Part of a small language model's weights.
Size: 8 layers, width 448, MLP 1216 GeGLU, vocabulary 32768, 48.9M parameters.
Each number is 200 + 40 x the weight over the matrix's rms, rounded and kept within 0 to 999. Layers, rows and columns count from 0.

# up: layer 4 MLP up, 1216x448, rms 0.0995, rows 786-820, columns 320-383
# down: layer 4 MLP down (transposed), 1216x448, rms 0.0567, rows 786-820, columns 320-383
# gate: layer 4 MLP gate, 1216x448, rms 0.0923, rows 787-821, columns 320-383
up786,202,212,246,159,224,244,210,192,167,174,194,263,167,235,225,204,236,170,209,193,162,103,228,197,149,183,255,188,122,187,178,193,169,191,260,187,169,122,247,119,247,242,208,241,188,219,222,204,179,254,280,146,198,220,176,188,177,251,269,243,225,204,236,151
down786,211,181,227,166,209,242,201,154,158,192,229,284,205,169,146,175,171,156,199,200,183,135,243,223,169,207,211,134,168,156,241,217,158,193,230,186,111,195,190,167,237,174,204,260,172,238,198,187,215,193,168,219,228,158,208,224,142,172,204,199,224,196,201,200
gate787,238,196,132,189,148,175,189,240,246,240,202,158,271,167,232,150,196,153,182,246,168,211,235,234,155,170,211,257,120,154,236,300,134,148,212,196,197,246,207,163,214,187,218,209,238,180,194,234,190,211,201,246,148,218,244,147,215,271,174,192,192,227,237,196
up787,252,203,197,250,228,127,185,230,184,194,193,147,288,185,202,233,202,191,180,252,260,193,197,257,162,165,190,249,155,215,197,185,168,183,211,173,160,253,172,202,273,169,168,200,217,229,134,211,150,179,196,215,224,206,151,119,144,229,178,250,186,236,161,227
down787,174,210,133,179,171,205,167,222,176,285,209,177,198,180,235,178,209,271,177,290,208,198,194,162,171,248,260,212,175,246,209,230,204,170,262,129,217,213,206,174,206,197,150,225,240,215,183,174,127,114,221,237,219,194,205,241,216,178,237,164,219,160,215,258
gate788,142,162,220,210,153,142,189,245,268,245,193,181,149,231,182,176,211,214,121,117,278,191,250,282,236,188,119,215,212,212,192,124,169,139,176,170,246,213,124,165,197,180,236,174,256,165,191,136,251,223,244,145,223,124,247,241,271,97,228,194,171,206,224,230
up788,229,201,199,192,249,174,192,115,200,160,201,236,157,208,197,153,170,239,263,187,262,223,189,170,180,237,218,218,218,186,216,218,209,205,240,206,112,224,229,209,182,124,168,121,196,220,285,138,224,164,174,238,132,247,192,208,184,188,171,201,158,163,183,198
down788,198,165,207,222,171,286,189,183,147,213,178,185,209,227,213,253,245,106,166,180,264,211,224,197,133,184,240,148,215,212,249,292,216,116,175,262,158,142,301,94,139,233,209,179,180,252,190,263,194,194,206,220,176,252,220,179,185,241,110,212,274,245,224,274
gate789,255,182,252,246,267,267,218,232,219,257,211,173,245,222,231,218,201,162,256,156,140,264,198,222,148,184,172,240,138,172,226,198,220,136,137,212,177,197,186,118,246,231,193,187,183,156,246,160,169,216,116,150,170,153,199,248,186,202,212,179,233,191,167,167
up789,254,142,80,200,228,176,263,165,203,230,185,221,173,223,193,189,235,298,167,213,254,197,172,205,224,182,184,180,223,229,145,198,172,185,209,151,131,294,249,195,143,186,158,182,198,279,171,245,225,208,192,221,188,252,188,148,181,260,183,211,128,236,166,189
down789,197,125,189,198,239,224,160,157,143,132,215,203,221,232,260,192,85,218,123,236,164,187,258,192,121,258,112,193,183,199,179,217,224,243,184,240,238,185,163,136,246,174,168,223,278,188,220,226,212,202,155,216,241,195,231,215,234,249,193,275,205,240,201,190
gate790,224,223,209,228,205,133,216,198,263,164,270,208,161,150,176,255,218,223,303,141,242,144,142,164,231,287,154,149,257,227,252,174,202,249,130,236,206,174,211,226,232,266,193,332,196,207,249,193,232,206,144,251,230,189,166,239,237,246,176,196,137,146,177,154
up790,153,176,223,175,219,219,241,224,196,171,217,218,157,205,202,204,217,233,128,102,191,142,177,201,249,144,236,198,210,182,195,218,242,192,174,199,177,172,146,172,167,226,211,231,215,276,217,162,219,135,130,178,207,228,178,183,206,150,153,213,188,169,263,157
down790,223,236,194,194,209,145,165,276,207,213,262,125,246,184,166,286,224,187,139,183,210,194,201,209,152,208,239,223,187,200,232,234,239,261,206,231,118,122,245,154,205,216,196,218,198,174,185,230,226,196,249,224,194,209,154,181,249,179,196,155,245,180,165,217
gate791,174,231,163,217,173,200,199,142,181,187,132,151,209,222,163,155,215,169,154,162,239,150,226,254,187,226,174,129,184,233,202,256,173,195,134,170,183,240,172,198,184,219,235,210,234,184,224,132,245,144,293,217,199,297,180,278,303,102,193,216,201,191,226,148
up791,224,198,220,254,195,192,231,220,217,218,163,225,239,156,244,263,230,177,132,188,167,260,197,204,221,225,201,266,175,216,242,191,202,199,236,182,220,248,207,214,170,179,224,173,182,206,290,247,231,237,206,166,205,167,175,194,158,184,190,228,192,187,141,250
down791,239,123,219,177,223,245,202,213,206,178,202,281,187,210,193,127,187,172,231,216,187,156,247,233,187,196,191,201,269,199,144,178,224,248,268,264,216,220,160,199,249,196,237,158,143,193,204,181,155,210,271,143,191,215,181,178,195,193,128,225,169,233,214,257
gate792,267,189,270,170,224,165,196,225,306,202,219,219,178,194,163,158,185,112,211,251,163,194,208,250,170,259,151,256,148,77,214,186,252,172,200,225,142,175,172,216,135,174,186,197,219,186,163,218,217,183,220,191,239,219,196,189,173,262,135,181,173,251,224,184
up792,153,154,170,295,269,158,82,212,224,177,237,178,192,171,259,187,239,185,168,235,161,254,174,247,150,209,168,98,241,182,186,239,249,189,230,180,212,140,266,203,173,175,245,179,225,168,194,222,190,162,231,221,192,217,125,201,231,202,248,192,216,164,229,156
down792,273,213,263,232,132,255,162,238,223,189,204,239,216,195,221,191,233,193,171,150,158,183,166,267,195,220,274,160,308,194,160,217,230,238,201,136,193,210,284,203,199,204,177,179,246,216,205,195,168,184,196,205,294,208,230,213,177,185,182,308,184,113,210,261
gate793,269,187,208,197,228,183,150,219,135,198,186,217,186,212,172,246,189,181,229,203,216,183,232,220,210,199,320,182,247,126,181,155,188,184,190,192,224,204,238,253,234,251,183,252,210,184,104,182,201,208,180,258,177,189,144,258,221,200,198,219,183,215,184,234
up793,226,141,146,211,215,191,236,212,174,189,159,217,122,193,260,209,242,181,212,199,144,203,203,248,204,191,254,166,195,152,230,203,185,190,157,211,185,179,192,229,153,194,248,253,298,150,206,135,210,172,184,210,184,178,194,265,285,230,233,211,190,234,248,210
down793,199,250,230,197,224,215,147,188,125,214,187,159,208,213,213,190,208,218,170,204,189,166,185,282,190,202,253,223,211,203,219,193,215,193,166,214,190,219,184,160,191,215,183,231,198,173,216,123,177,204,167,174,198,229,238,179,228,222,209,249,159,197,185,238
gate794,129,210,149,175,208,205,163,161,242,201,281,200,205,216,215,209,181,161,270,191,190,233,195,206,225,209,159,204,139,141,246,237,210,192,164,196,195,218,184,197,148,144,217,185,188,259,231,201,219,197,250,230,212,132,186,238,251,215,220,213,196,199,304,157
up794,182,284,211,182,194,208,164,219,179,199,199,182,223,169,197,210,194,184,219,103,252,225,219,226,167,257,186,192,166,214,251,172,166,177,161,293,281,200,227,124,237,188,132,170,254,217,200,207,92,173,194,220,202,239,173,286,223,198,236,191,120,166,262,196
down794,147,220,157,224,269,150,180,275,209,149,199,170,241,225,116,231,148,202,283,114,160,162,257,244,241,173,234,193,152,204,195,210,274,215,266,167,217,268,300,198,257,187,126,175,180,225,237,144,238,223,165,212,262,208,230,258,221,138,212,178,283,128,277,213
gate795,203,152,224,212,185,182,218,276,186,189,150,254,217,193,221,254,194,254,305,165,117,256,200,241,136,218,216,170,270,186,220,177,198,151,209,210,208,198,241,179,97,197,173,264,249,211,160,253,174,208,197,249,157,208,212,190,164,233,153,160,141,192,273,242
up795,191,161,204,170,147,123,251,312,244,200,187,204,291,255,242,241,159,222,281,179,91,209,219,137,249,162,144,173,199,191,205,178,150,207,154,168,193,182,203,200,196,174,187,258,218,247,210,231,227,279,193,206,205,111,206,262,276,217,261,208,214,195,263,213
down795,231,233,162,229,149,207,177,219,199,131,152,179,238,194,162,204,212,193,131,237,206,255,182,283,133,193,174,221,216,229,182,244,184,225,96,183,235,193,204,177,153,192,182,200,214,229,244,138,145,233,184,217,177,205,237,211,287,289,105,176,137,178,173,232
gate796,239,163,195,208,203,182,154,177,170,158,167,155,192,216,248,198,193,169,256,212,217,148,219,230,193,180,165,194,203,146,194,207,201,211,255,247,203,188,217,268,181,268,162,124,247,235,254,171,194,183,182,174,172,314,217,238,199,202,253,146,310,203,231,224
up796,237,144,176,170,196,196,219,190,203,275,193,184,247,187,198,186,230,213,166,183,263,117,199,204,161,292,211,167,245,203,196,180,232,208,238,174,197,226,197,238,188,181,212,142,136,157,283,201,204,152,176,258,172,200,192,213,194,179,149,232,237,211,236,189
down796,217,123,171,176,191,207,218,211,196,218,168,154,231,252,218,207,209,155,210,168,288,289,164,208,181,157,155,196,182,244,208,193,223,153,170,179,148,177,195,147,238,141,174,201,173,168,118,233,169,198,252,215,213,198,160,225,171,130,209,281,189,219,217,219
gate797,173,273,161,212,211,127,191,200,233,197,243,218,198,156,187,120,199,222,281,257,183,179,212,227,208,259,210,264,257,124,195,238,238,239,193,177,194,198,237,266,286,224,174,146,209,188,171,231,222,165,192,167,250,210,221,151,225,120,206,221,186,228,268,199
up797,191,189,217,315,179,194,210,134,176,191,169,252,187,217,241,248,106,208,274,225,175,160,219,245,315,188,191,204,182,226,182,196,258,132,219,186,226,170,201,161,198,172,141,221,167,172,157,177,188,230,188,187,161,190,192,219,226,124,182,122,171,173,210,150
down797,228,182,160,247,243,155,191,227,213,250,181,165,233,223,240,233,171,234,193,143,165,194,168,179,233,217,121,210,206,151,194,242,223,166,200,142,173,158,233,237,262,257,170,147,148,150,175,181,163,286,214,161,236,165,152,164,231,154,235,191,129,177,143,186
gate798,235,117,152,207,197,260,153,223,154,176,234,142,169,163,165,136,233,223,178,138,210,140,172,214,200,171,196,192,222,207,98,269,172,216,198,193,210,211,173,159,284,218,213,169,164,246,315,237,166,158,214,214,229,150,190,234,178,193,186,190,185,181,235,187
up798,237,149,187,211,246,230,212,196,215,120,229,134,140,117,186,136,222,231,114,206,168,170,204,212,168,229,244,180,200,268,140,191,135,195,186,235,203,219,204,170,234,101,208,237,184,177,253,240,144,129,184,258,264,126,175,272,221,151,179,175,217,230,239,190
down798,154,157,164,122,209,219,303,194,237,202,184,177,259,244,105,217,158,180,204,182,219,177,203,232,181,207,170,132,182,251,190,252,203,199,188,141,204,241,230,241,176,177,205,166,170,176,230,201,181,283,170,165,174,188,164,184,178,252,163,122,230,113,176,146
gate799,250,236,185,135,226,205,156,165,274,196,126,164,167,199,179,238,211,251,148,174,212,197,216,170,206,183,181,173,260,195,210,267,236,195,187,229,205,200,161,298,220,228,177,232,196,168,175,235,232,207,163,250,231,217,185,199,243,117,182,237,251,227,215,163
up799,212,231,202,124,201,221,173,208,161,166,182,192,166,220,285,186,163,235,221,216,173,195,182,307,224,194,245,250,264,193,244,189,200,207,181,225,120,191,246,153,129,206,233,190,228,204,223,187,216,175,208,160,163,229,292,190,171,216,172,198,146,195,169,244
down799,206,216,216,187,155,191,257,227,163,213,200,167,170,241,275,201,132,224,240,196,182,197,188,280,198,130,186,236,164,157,182,275,232,157,208,181,182,252,220,175,280,223,188,183,170,252,199,179,233,198,222,171,213,216,225,195,116,213,200,200,174,248,226,196
gate800,161,204,148,183,189,128,143,170,206,134,124,204,192,180,155,164,247,147,232,183,200,243,174,215,218,219,192,284,169,285,195,203,260,308,179,161,197,164,276,223,298,169,163,193,194,268,177,192,217,225,171,292,186,158,160,180,139,228,152,141,224,256,234,168
up800,88,146,241,232,210,102,168,226,198,103,193,196,190,158,244,170,232,119,201,241,200,244,221,289,181,107,229,266,268,165,281,161,247,237,256,178,196,197,179,224,230,196,226,204,178,199,232,190,255,217,176,220,161,187,168,216,205,156,156,168,249,127,252,102
down800,196,190,257,190,233,114,215,175,172,191,261,162,187,179,269,168,199,238,200,177,216,182,196,214,224,116,175,169,224,188,218,216,248,194,155,147,264,202,264,201,222,152,230,153,169,207,171,207,215,202,232,160,211,201,184,226,229,86,65,179,138,214,251,171
gate801,247,211,207,248,191,180,209,202,154,270,197,165,226,268,220,241,174,227,168,236,278,297,141,149,248,163,188,177,214,232,198,281,185,180,294,160,256,200,120,181,221,185,179,118,217,220,278,255,224,217,208,205,149,266,171,195,80,155,203,208,253,144,177,142
up801,251,238,229,195,241,241,267,119,156,230,217,227,164,191,212,250,154,245,216,178,268,237,122,188,165,241,191,190,220,181,172,131,231,239,222,185,135,186,129,162,185,197,192,218,236,178,305,132,220,233,204,193,239,134,284,187,252,219,156,193,252,185,219,174
down801,260,178,238,194,174,234,146,187,205,285,209,139,166,275,137,174,189,164,213,199,142,236,164,223,159,163,198,213,174,196,220,263,162,96,222,116,154,236,161,127,137,228,169,241,205,190,219,161,201,178,257,208,203,235,172,191,176,156,203,185,288,211,197,185
gate802,228,186,236,193,174,224,303,168,273,180,260,148,186,164,176,126,191,162,180,236,205,257,146,199,225,318,191,207,229,251,222,237,189,165,177,156,174,210,167,208,242,219,213,236,222,213,189,284,224,207,202,204,206,198,186,151,153,267,144,192,193,259,137,221
up802,176,192,207,242,207,231,182,189,209,204,231,211,213,238,227,151,179,177,140,223,242,200,205,161,209,139,167,215,303,155,225,240,262,157,178,137,206,225,246,246,158,209,181,188,283,171,138,201,151,219,126,259,232,186,202,195,172,225,189,218,236,202,192,263
down802,158,199,160,170,191,241,225,244,185,256,150,143,164,150,198,242,164,188,170,180,245,209,230,180,189,198,247,246,208,311,160,203,167,153,185,193,234,188,207,156,178,197,191,157,189,141,199,194,209,164,244,200,211,195,223,188,163,201,189,298,175,240,207,204
gate803,176,145,206,239,205,240,212,209,151,253,239,168,226,215,166,184,212,191,193,218,149,194,213,247,205,183,192,213,215,160,173,193,250,180,225,174,168,200,182,244,189,208,198,176,190,232,174,155,257,178,170,191,213,229,214,203,171,135,230,224,205,216,221,185
up803,226,260,179,163,196,207,208,229,162,199,199,220,236,214,218,266,247,283,210,216,205,193,256,182,125,200,214,197,183,190,256,244,212,199,256,233,184,163,186,216,216,217,234,206,212,211,224,273,216,200,195,207,229,271,169,232,121,172,224,159,200,211,160,195
down803,252,213,251,199,186,173,220,240,201,233,215,244,183,233,220,126,230,229,209,192,183,178,242,222,308,234,190,187,189,204,275,184,208,154,230,211,276,163,199,192,198,236,231,202,189,165,219,122,224,200,206,169,257,241,247,230,142,253,81,178,240,230,267,207
gate804,229,206,204,193,225,252,159,237,149,237,221,209,123,147,220,226,159,250,231,193,188,211,189,255,220,186,201,192,188,221,125,179,196,176,234,216,285,183,287,206,228,270,248,164,263,245,218,264,211,214,164,220,141,205,185,231,155,143,142,149,178,264,196,162
up804,127,154,213,200,224,257,209,228,249,133,240,204,172,243,153,282,136,195,219,223,222,259,182,167,270,134,204,249,129,208,249,212,169,161,227,191,192,211,213,201,192,159,189,203,188,265,182,166,130,131,197,243,111,136,211,287,206,192,223,273,168,305,189,172
down804,123,183,120,244,255,230,200,214,238,192,177,129,174,220,176,178,224,191,203,152,278,213,127,260,216,93,250,239,223,209,207,200,253,114,160,218,197,231,305,297,167,212,120,220,258,205,225,184,162,189,223,178,221,186,206,171,200,233,210,158,201,208,111,169
gate805,182,229,234,177,250,182,196,180,204,291,239,182,126,264,218,232,201,179,196,129,222,163,195,242,156,202,197,203,159,193,253,228,243,213,218,150,147,198,155,213,193,171,224,231,136,159,210,234,255,148,256,216,234,269,126,222,199,189,174,238,158,219,238,232
up805,223,189,236,205,222,256,273,146,229,196,260,225,189,128,222,202,163,210,189,205,205,239,139,216,244,153,232,150,172,197,185,206,213,254,208,137,205,179,200,190,209,175,143,263,223,227,247,155,212,243,190,221,231,210,193,204,203,241,234,177,191,241,196,214
down805,161,86,224,191,210,191,193,188,158,234,185,212,151,205,265,216,167,209,211,160,187,191,177,199,127,239,283,174,224,194,174,156,237,169,230,189,174,163,267,215,261,178,150,190,212,203,151,243,175,200,184,149,268,237,169,212,211,250,195,154,227,192,170,235
gate806,191,229,230,207,198,197,172,228,164,230,209,213,170,144,200,183,205,206,244,166,108,108,179,202,86,213,181,219,220,151,217,264,169,205,204,210,171,198,177,172,233,168,213,195,110,116,342,139,160,236,153,216,192,263,238,182,228,295,220,200,226,141,303,250
up806,210,150,276,192,233,137,195,197,241,220,248,257,248,245,185,216,130,198,236,205,217,209,142,194,137,211,188,222,184,220,184,120,127,263,129,202,173,159,199,214,172,103,175,250,153,232,214,197,213,223,207,206,130,190,266,225,238,217,215,228,202,242,185,214
down806,231,233,145,158,206,131,260,195,160,250,213,217,205,278,255,221,196,208,280,299,191,255,180,143,142,184,177,124,184,187,169,177,124,180,212,176,174,273,227,299,212,190,188,227,174,160,176,197,214,233,235,271,166,179,202,187,233,256,213,246,286,228,222,193
gate807,222,219,202,272,154,189,174,201,181,258,178,191,133,170,189,231,231,198,225,143,210,219,233,146,203,96,232,214,212,241,191,186,146,202,255,278,183,251,243,187,214,264,148,230,174,222,224,225,226,214,210,226,241,160,186,202,219,188,214,142,274,263,194,250
up807,240,147,178,146,256,199,206,187,167,220,224,118,230,257,167,201,133,189,150,272,147,215,249,279,287,254,167,175,179,146,284,171,201,192,117,189,246,141,163,228,225,178,191,155,267,93,187,215,222,246,276,219,123,264,203,232,146,195,255,199,151,195,259,187
down807,209,231,224,199,225,161,188,141,189,136,228,156,250,253,203,137,250,209,203,269,222,266,243,174,247,143,179,199,219,192,259,217,170,201,263,200,219,222,160,232,275,132,215,163,222,157,202,146,133,242,178,211,151,192,167,230,212,320,285,157,234,198,191,236
gate808,193,183,164,223,163,193,212,259,175,182,253,208,208,190,122,192,175,156,205,242,211,176,177,172,242,186,162,220,164,259,221,168,187,170,186,155,228,190,165,182,210,217,170,203,187,196,184,214,159,145,211,185,174,228,159,274,175,176,165,218,207,227,214,238
up808,206,188,225,152,277,183,209,154,171,107,284,165,156,144,235,198,252,253,225,263,175,196,194,229,179,173,127,193,163,312,285,201,268,117,165,141,203,274,175,203,161,165,177,184,268,169,257,206,164,192,154,225,279,174,131,125,177,205,139,172,220,250,227,199
down808,146,204,206,148,214,176,180,200,250,202,260,170,233,190,181,270,194,264,178,222,185,154,223,123,289,195,229,196,186,194,177,232,217,189,279,127,238,194,242,259,169,211,256,201,163,201,203,156,202,258,149,237,216,300,195,233,172,272,169,195,196,243,176,230
gate809,203,168,157,142,178,173,159,249,267,128,176,155,208,181,213,208,188,230,267,185,164,229,98,172,223,261,152,200,157,253,247,241,169,166,209,228,182,132,173,224,167,249,173,105,214,161,179,209,202,192,211,261,283,132,154,218,256,229,198,233,148,167,204,215
up809,182,158,248,224,182,286,228,249,233,245,232,178,223,202,250,172,128,135,327,218,240,157,177,177,235,198,153,141,185,255,282,220,211,227,188,192,201,195,218,226,224,240,237,129,189,170,212,212,190,174,137,206,173,144,278,203,232,228,168,187,252,208,275,230
down809,143,172,133,146,212,155,146,174,193,153,186,164,200,250,261,163,175,184,187,185,205,218,207,194,185,179,195,157,215,161,199,260,123,162,211,162,182,186,230,199,166,185,158,253,193,177,219,316,233,262,153,246,164,196,202,204,193,94,250,249,240,158,190,239
gate810,242,167,191,196,248,159,174,227,186,232,189,215,216,208,182,205,211,191,225,200,162,248,256,212,224,198,190,168,180,164,209,184,199,227,102,195,127,257,252,248,217,221,170,239,212,207,263,164,165,173,192,137,196,220,140,233,165,221,199,201,148,238,199,159
up810,297,225,182,226,196,135,211,264,201,234,256,239,161,201,261,237,195,264,218,197,252,171,259,239,194,191,192,142,150,228,135,214,197,169,184,138,209,224,229,222,236,188,182,152,163,169,241,171,161,177,223,266,226,155,242,211,148,255,145,176,247,203,213,285
down810,178,211,247,227,171,196,237,194,216,205,186,220,199,181,269,186,191,174,234,156,227,145,187,163,213,228,287,234,243,246,216,193,185,226,204,166,240,207,179,209,198,186,158,174,173,200,184,161,233,224,201,181,258,232,283,160,183,110,218,194,253,151,185,205
gate811,151,179,246,214,234,156,258,225,249,232,223,187,276,219,224,194,168,148,147,260,209,259,175,199,170,172,193,190,222,198,173,157,224,185,148,169,186,142,95,189,118,173,234,188,263,165,270,158,213,210,246,122,185,223,246,165,278,263,158,207,207,131,217,194
up811,136,150,200,187,275,171,205,206,198,145,123,190,186,241,198,158,187,197,178,173,193,226,209,176,206,232,169,224,157,246,224,224,210,177,215,207,194,226,169,207,169,264,197,124,186,172,150,160,264,178,229,161,182,227,253,160,221,199,162,197,232,233,227,174
down811,259,228,261,203,257,154,184,152,204,165,249,244,240,258,171,237,169,187,189,132,191,234,159,195,175,214,150,231,204,204,288,161,203,137,182,253,192,218,207,222,213,271,254,169,229,254,196,209,207,224,210,184,138,250,279,174,160,201,163,224,177,149,228,248
gate812,213,172,182,199,183,108,122,253,238,180,173,194,186,220,200,200,214,209,149,196,195,308,241,123,229,232,197,208,241,101,169,174,225,86,215,173,163,164,276,209,186,254,210,141,207,174,141,222,210,172,148,284,183,194,217,260,190,249,250,256,237,220,269,222
up812,307,213,247,239,201,169,172,266,132,214,303,223,207,261,243,277,211,216,236,204,153,170,252,167,158,178,194,244,217,197,198,244,100,172,314,190,217,233,246,196,218,181,193,187,197,157,104,228,164,153,198,271,226,151,292,199,196,259,185,184,196,183,213,220
down812,170,168,206,223,219,217,205,233,222,264,167,273,222,241,255,229,174,173,147,229,166,185,198,222,198,249,212,197,144,236,222,220,227,186,201,149,201,166,204,147,158,180,221,189,195,216,234,216,252,251,244,218,258,233,226,176,210,224,182,221,239,141,157,196
gate813,213,198,213,134,232,189,224,280,213,208,179,223,266,201,252,221,213,171,186,240,201,165,212,270,281,220,290,140,251,255,221,256,222,159,210,207,138,232,185,189,156,131,154,234,267,245,171,251,147,221,200,169,192,252,176,305,130,274,163,268,170,210,190,212
up813,242,224,177,162,193,216,184,200,192,188,223,170,155,226,180,155,219,151,281,211,197,120,227,243,214,268,173,226,184,199,225,202,200,178,277,227,140,235,189,145,267,215,210,123,243,119,202,265,195,229,158,202,190,136,267,160,243,270,185,155,122,192,239,256
down813,205,280,277,194,142,221,164,187,167,235,205,200,287,161,210,209,256,210,174,179,170,227,180,225,203,198,198,133,213,243,198,231,167,184,222,252,194,221,125,189,120,228,178,202,199,272,204,136,243,226,142,180,165,239,175,189,183,294,235,200,152,204,205,212
gate814,148,186,179,268,190,190,207,264,129,226,165,216,139,211,127,166,248,161,208,268,194,298,225,192,155,197,207,186,184,234,152,153,218,192,186,99,179,135,153,182,117,140,195,199,249,205,193,176,276,99,147,249,212,284,200,227,209,206,163,187,232,204,164,183
up814,213,108,209,263,241,171,199,246,221,202,196,193,270,211,242,185,134,184,218,193,163,185,204,168,256,258,189,168,200,138,238,234,233,88,162,170,97,167,245,209,271,195,176,221,285,208,184,190,222,197,149,210,239,136,148,217,237,183,167,163,170,191,211,231
down814,212,210,221,224,214,178,181,205,256,215,186,157,207,218,209,196,168,195,206,221,128,112,181,132,207,223,153,201,193,149,126,188,217,218,178,228,234,240,258,333,182,143,112,171,252,227,158,152,155,151,274,219,195,266,156,225,212,179,239,177,220,243,166,218
gate815,190,180,253,178,183,203,197,208,209,153,252,164,227,208,224,256,112,244,221,248,67,153,260,194,203,259,172,218,259,211,186,230,253,211,248,252,178,202,189,183,187,224,166,211,247,275,189,213,167,197,187,239,198,210,141,197,211,177,242,169,227,230,149,252
up815,233,194,163,175,144,168,175,189,195,184,178,118,179,192,167,268,158,118,239,209,251,259,121,169,126,265,189,200,176,182,258,193,163,257,186,182,250,230,224,236,241,241,239,213,183,201,202,209,233,201,110,248,172,153,286,235,151,199,194,215,246,196,202,244
down815,263,221,185,217,238,178,194,201,284,159,247,123,253,139,204,134,214,124,129,203,176,163,210,203,202,202,246,206,187,192,224,124,236,192,184,237,226,170,251,159,242,125,164,236,278,182,195,223,259,194,182,110,198,251,278,157,84,293,274,187,168,240,171,228
gate816,264,182,190,198,206,165,222,268,173,247,166,172,194,262,155,170,236,134,145,224,189,163,165,243,256,167,218,225,248,217,217,221,232,210,210,160,188,193,179,192,221,215,208,259,172,121,191,159,212,168,281,167,193,207,171,227,221,122,186,200,161,264,241,241
up816,231,186,223,230,240,277,238,197,170,169,203,176,186,185,183,274,282,234,174,211,225,112,207,228,217,188,240,133,153,190,207,210,265,128,159,197,177,211,159,158,198,213,246,178,135,271,161,235,226,303,167,239,186,208,264,259,210,227,159,159,219,285,257,180
down816,221,207,231,200,203,276,230,155,216,165,207,151,177,234,188,266,159,192,195,232,209,196,192,189,197,245,262,234,127,148,276,201,123,193,171,188,184,253,200,185,192,257,292,141,194,201,236,162,179,234,181,260,198,207,229,206,211,248,184,201,194,226,183,142
gate817,269,197,191,263,243,215,239,249,232,114,226,221,197,166,198,150,253,189,207,202,220,218,170,146,201,187,266,222,170,306,151,210,216,159,163,183,230,181,182,224,183,285,162,204,231,242,169,233,169,214,189,218,172,217,203,194,233,258,215,132,188,218,261,232
up817,205,137,178,251,267,260,366,210,198,217,244,190,261,149,224,87,166,177,117,254,236,198,211,245,214,217,285,201,298,203,178,243,164,142,239,193,149,238,177,247,184,191,193,110,180,221,160,248,216,189,77,191,188,244,249,193,214,202,232,233,202,241,173,164
down817,239,245,190,197,215,233,203,175,248,275,214,236,200,222,145,238,249,230,244,173,243,252,192,108,253,259,209,128,272,306,172,226,256,209,268,252,220,180,184,175,209,268,185,264,177,200,160,209,138,181,204,245,254,240,182,213,160,172,183,195,94,160,140,191
gate818,118,102,243,130,239,172,186,96,242,219,147,144,195,254,276,205,206,215,158,238,220,236,155,259,229,189,255,221,187,172,201,149,202,176,244,214,229,229,187,146,152,184,186,176,190,163,109,122,240,243,229,147,207,184,198,205,225,259,168,242,186,218,188,209
up818,218,218,119,224,164,181,190,214,172,208,257,190,169,165,202,122,148,226,199,215,171,221,205,205,255,174,314,226,159,227,230,145,135,195,180,178,218,188,168,197,159,159,117,226,232,219,217,147,223,160,195,120,263,256,177,217,183,162,183,165,182,193,311,294
down818,121,212,174,175,223,166,193,264,212,244,261,167,225,170,238,128,149,216,188,174,199,189,170,214,173,143,292,186,204,272,261,194,205,200,210,244,174,221,241,141,250,189,231,265,293,192,185,151,240,145,228,208,191,154,153,232,177,219,167,200,171,156,233,270
gate819,132,168,255,236,217,225,234,146,261,249,233,244,265,176,214,191,216,172,178,164,153,224,219,234,168,302,123,239,176,240,200,198,225,165,174,150,76,168,206,108,144,171,232,220,232,172,201,125,191,223,240,171,176,189,181,212,206,205,190,159,160,124,216,253
up819,200,275,195,152,168,191,174,147,178,199,176,261,178,166,251,158,185,235,150,182,257,196,176,183,149,238,180,215,234,210,126,192,187,265,199,185,181,165,206,165,230,202,201,178,239,137,205,238,181,178,181,204,234,226,191,153,112,233,162,193,208,234,262,168
down819,235,183,146,171,199,283,132,229,205,180,241,158,211,216,142,230,294,158,203,222,164,147,200,211,182,192,152,217,226,233,186,223,233,174,98,217,194,175,188,180,285,184,142,231,272,195,219,286,219,189,246,215,133,226,104,191,188,99,172,194,188,237,176,215
gate820,188,225,198,161,271,221,228,222,165,238,191,210,206,215,185,233,174,175,218,203,182,182,188,201,213,306,105,251,193,167,167,297,166,242,210,186,174,187,186,197,145,198,121,174,241,232,229,185,246,220,276,152,183,215,190,164,157,170,138,144,185,254,236,136
up820,107,235,172,247,195,266,178,209,210,254,229,194,183,270,137,185,192,239,206,165,230,166,176,156,186,201,203,136,160,155,205,187,197,158,224,199,261,192,191,196,203,253,214,187,197,188,207,119,260,192,232,185,228,157,222,159,225,181,212,128,174,199,239,186
down820,188,201,193,199,196,122,244,151,162,208,144,224,188,182,221,182,185,155,205,217,145,130,168,243,212,211,103,255,190,188,177,271,190,184,158,171,259,198,176,137,168,196,202,200,110,201,319,160,178,191,167,238,184,203,264,200,200,230,139,186,140,140,197,190
gate821,116,198,178,136,170,202,208,248,139,106,244,235,194,193,211,185,270,244,120,248,230,270,224,231,227,230,169,186,201,219,178,220,138,208,232,155,202,153,197,159,272,233,263,206,240,245,205,254,307,133,192,198,240,259,157,215,177,198,112,236,208,252,227,203